Weights of a small transformer language model: MLP 960 tanh GELU, 25.6M parameters.
Each number is 50 + 15 x the weight over its row's rms, rounded and kept within 0 to 99. Layers, rows and columns count from 0. The size before them is the row's rms in percent of the matrix's.

# layer 2 MLP down, 320x960, rms 0.0361, rows 282-319, columns 48-95
078:16 31 61 48 52 38 63 99 45 52 52 50 74 51 75 54 52 45 38 42 13 47 45 66 71 55 24 28 54 14 47 73 58 53 50 43 40 43 22 17 49 00 77 47 39 43 43 39
097:44 47 50 77 54 46 60 82 48 57 51 44 39 60 46 63 46 60 27 46 61 40 42 55 54 42 43 73 46 59 50 33 69 40 47 37 46 57 63 58 41 46 42 47 56 33 31 39
095:41 17 64 49 64 56 48 18 44 30 41 39 62 44 65 53 50 32 36 28 57 43 30 42 66 57 58 45 50 32 73 74 91 54 53 55 48 42 68 47 69 64 60 51 19 49 44 21
096:76 21 77 39 73 41 48 57 33 79 46 45 59 52 58 27 57 49 57 64 67 59 36 58 34 57 48 44 48 58 58 48 25 40 54 59 47 54 53 56 63 69 76 43 65 55 26 40
102:38 34 57 69 73 52 55 54 60 16 54 53 71 42 48 02 48 48 35 51 25 41 49 69 46 53 67 90 48 24 56 36 24 50 52 44 51 39 34 74 44 25 12 55 57 43 37 60
100:56 61 44 52 65 51 50 43 50 25 50 52 62 62 99 59 44 41 61 54 74 61 54 60 50 45 21 69 49 74 15 18 42 47 49 52 47 59 50 41 46 49 55 48 69 50 81 65
102:30 51 73 34 37 43 55 86 55 40 51 48 48 39 60 59 42 45 40 52 40 70 37 57 72 63 67 57 49 60 79 30 76 49 50 52 49 69 33 32 43 35 47 37 43 78 53 47
105:65 59 38 65 65 61 42 08 43 25 35 40 70 48 58 55 40 56 65 68 52 36 35 46 81 65 59 72 39 48 35 87 99 44 51 42 42 46 42 41 45 39 99 45 57 54 35 26
092:99 85 50 46 52 46 36 00 47 20 53 55 43 79 84 74 47 45 74 68 43 60 47 49 73 49 61 48 49 58 61 87 55 51 54 45 51 55 42 56 40 65 55 52 62 49 47 44
092:68 43 60 67 41 47 57 42 51 44 48 58 41 46 21 54 40 52 00 57 95 56 35 34 42 47 54 69 49 32 57 45 88 53 45 53 53 54 80 63 46 54 58 46 76 34 48 57
101:44 21 27 25 53 42 53 46 57 65 55 49 39 50 67 45 45 43 47 45 54 52 49 41 72 32 67 47 48 65 41 18 59 42 55 54 43 61 58 42 50 43 48 44 21 37 49 40
097:61 48 61 80 50 51 58 77 49 48 45 42 48 39 60 41 44 47 56 58 17 38 56 49 48 52 42 73 45 68 57 85 55 44 51 47 41 54 63 33 39 52 55 43 84 34 24 52
096:33 77 39 66 53 50 39 48 62 49 41 49 33 44 62 29 55 46 15 34 35 49 34 40 38 36 42 64 47 41 54 78 99 51 51 65 49 52 34 57 60 44 72 49 54 64 29 56
096:53 36 47 69 50 45 44 41 43 58 53 44 45 45 58 01 54 49 76 45 35 55 51 47 33 47 52 30 39 47 59 24 38 50 49 49 47 50 30 48 56 72 57 46 57 78 58 40
092:32 59 29 78 38 51 53 51 44 84 43 55 37 67 20 58 53 72 36 24 42 60 34 49 50 35 33 50 52 63 55 77 37 48 50 49 53 56 74 39 46 35 64 49 41 46 56 44
102:39 50 32 31 39 53 43 33 44 41 38 44 49 42 64 33 45 56 32 71 29 32 48 38 46 50 39 07 44 26 70 63 53 45 50 50 40 13 99 60 30 33 51 42 58 63 19 37
095:56 51 38 52 50 61 56 48 54 24 39 44 60 35 76 73 41 49 37 57 85 32 43 70 55 31 47 36 46 33 40 08 52 44 51 50 47 43 57 50 35 55 51 51 52 55 48 50
102:20 39 49 56 36 47 32 49 51 77 60 55 33 53 57 26 56 42 69 28 36 50 55 66 77 58 20 41 46 65 31 90 41 53 52 51 50 91 56 41 56 50 50 57 46 44 22 38
102:34 44 44 34 60 60 55 70 39 38 49 57 57 49 62 25 55 53 60 65 89 49 72 57 27 33 77 45 49 49 50 63 53 50 44 55 53 51 41 39 52 37 50 50 17 89 76 62
103:39 64 44 61 45 50 27 42 61 53 56 51 45 49 46 50 64 45 97 50 75 62 28 49 65 42 67 34 58 55 42 76 10 54 50 33 59 06 39 63 55 34 32 51 59 48 57 70
098:46 14 42 23 52 52 63 57 44 27 50 50 50 66 62 16 50 47 91 74 38 36 35 37 51 47 41 70 52 85 51 73 64 52 55 56 49 69 56 46 44 46 95 46 53 10 63 27
109:66 52 54 50 37 51 43 17 60 47 59 56 50 34 34 72 61 46 58 46 59 44 38 71 43 59 63 45 55 46 52 05 69 54 49 46 55 65 42 59 67 52 61 61 43 66 80 61
098:26 16 48 42 40 48 47 00 48 22 39 53 70 37 56 68 46 55 61 50 21 38 23 32 70 53 51 61 46 70 44 64 48 45 53 52 50 60 06 78 45 41 50 54 78 51 44 45
100:40 43 43 57 38 49 53 38 40 85 50 44 56 47 36 37 43 49 86 36 72 41 53 63 26 44 48 59 44 62 37 48 45 52 51 46 42 28 53 66 34 57 25 47 75 50 52 31
090:59 63 57 61 62 41 70 23 49 62 44 41 34 19 79 71 46 49 16 55 65 40 77 47 48 61 67 41 44 09 65 32 24 52 52 41 59 56 52 57 53 58 56 59 35 62 68 37
091:56 37 58 51 30 56 48 16 55 39 52 51 46 68 56 68 54 48 72 68 59 64 38 46 78 62 34 74 52 88 38 79 19 52 52 49 59 55 63 29 68 63 47 52 11 44 78 54
099:64 90 63 42 81 62 29 56 59 52 49 46 52 65 46 37 45 68 69 37 34 41 81 52 74 41 79 66 47 54 41 22 62 47 48 48 53 18 49 55 42 64 47 52 54 25 57 56
083:64 64 52 69 49 52 74 00 63 56 56 51 56 59 23 57 51 51 47 64 67 61 48 56 40 76 36 50 51 46 60 50 24 60 49 55 53 52 52 82 57 68 08 53 49 45 71 65
090:42 50 54 58 48 77 51 53 55 38 51 51 68 51 29 41 51 71 16 47 39 46 55 50 36 58 48 35 49 45 54 19 63 58 45 59 48 56 20 39 39 63 70 55 47 53 25 62
100:69 88 71 40 45 40 37 49 53 64 43 51 49 41 48 28 43 56 42 32 38 45 59 53 36 55 64 19 53 43 59 40 71 50 53 54 44 59 69 44 55 78 32 54 46 54 73 48
090:35 56 53 50 51 48 34 77 44 80 37 39 49 53 57 63 43 51 19 36 53 41 28 57 56 34 77 52 51 64 54 91 47 54 52 52 51 45 60 68 44 06 57 51 67 58 14 47
107:59 29 37 78 49 39 27 42 63 19 55 61 53 67 61 74 47 61 52 61 68 50 57 77 71 50 31 48 57 32 40 71 63 56 48 50 50 45 05 51 52 67 50 45 53 64 53 41
091:71 32 35 35 39 42 76 66 62 45 49 55 44 36 55 68 54 31 22 62 20 47 38 68 34 43 73 30 47 66 31 53 31 55 44 45 52 64 49 34 56 25 63 47 66 42 59 35
099:37 20 49 77 54 71 40 19 51 49 63 52 45 51 56 62 52 50 66 48 22 45 61 31 66 40 45 67 53 29 51 28 57 57 51 54 50 51 35 60 45 52 55 51 44 44 48 40
100:36 23 62 63 67 37 50 94 52 23 48 49 47 42 67 55 48 25 75 44 47 57 55 45 60 62 38 46 54 53 48 46 45 53 55 38 48 59 70 43 61 31 37 45 13 19 28 58
103:49 75 52 49 47 46 60 22 45 43 48 54 55 45 74 38 58 51 76 23 44 63 31 42 53 62 22 53 59 41 38 00 56 48 53 51 55 35 72 48 60 49 43 52 51 44 32 61
094:60 30 56 51 61 37 60 75 46 55 57 48 23 55 10 36 54 58 37 78 33 46 44 60 50 40 59 39 52 11 39 62 44 52 46 51 55 39 39 36 52 08 41 52 71 43 43 50
098:50 66 37 38 53 47 28 59 47 56 45 50 34 33 60 86 49 49 41 64 39 24 54 74 54 64 28 65 49 74 70 69 62 45 47 47 43 49 83 63 52 88 65 46 45 56 56 43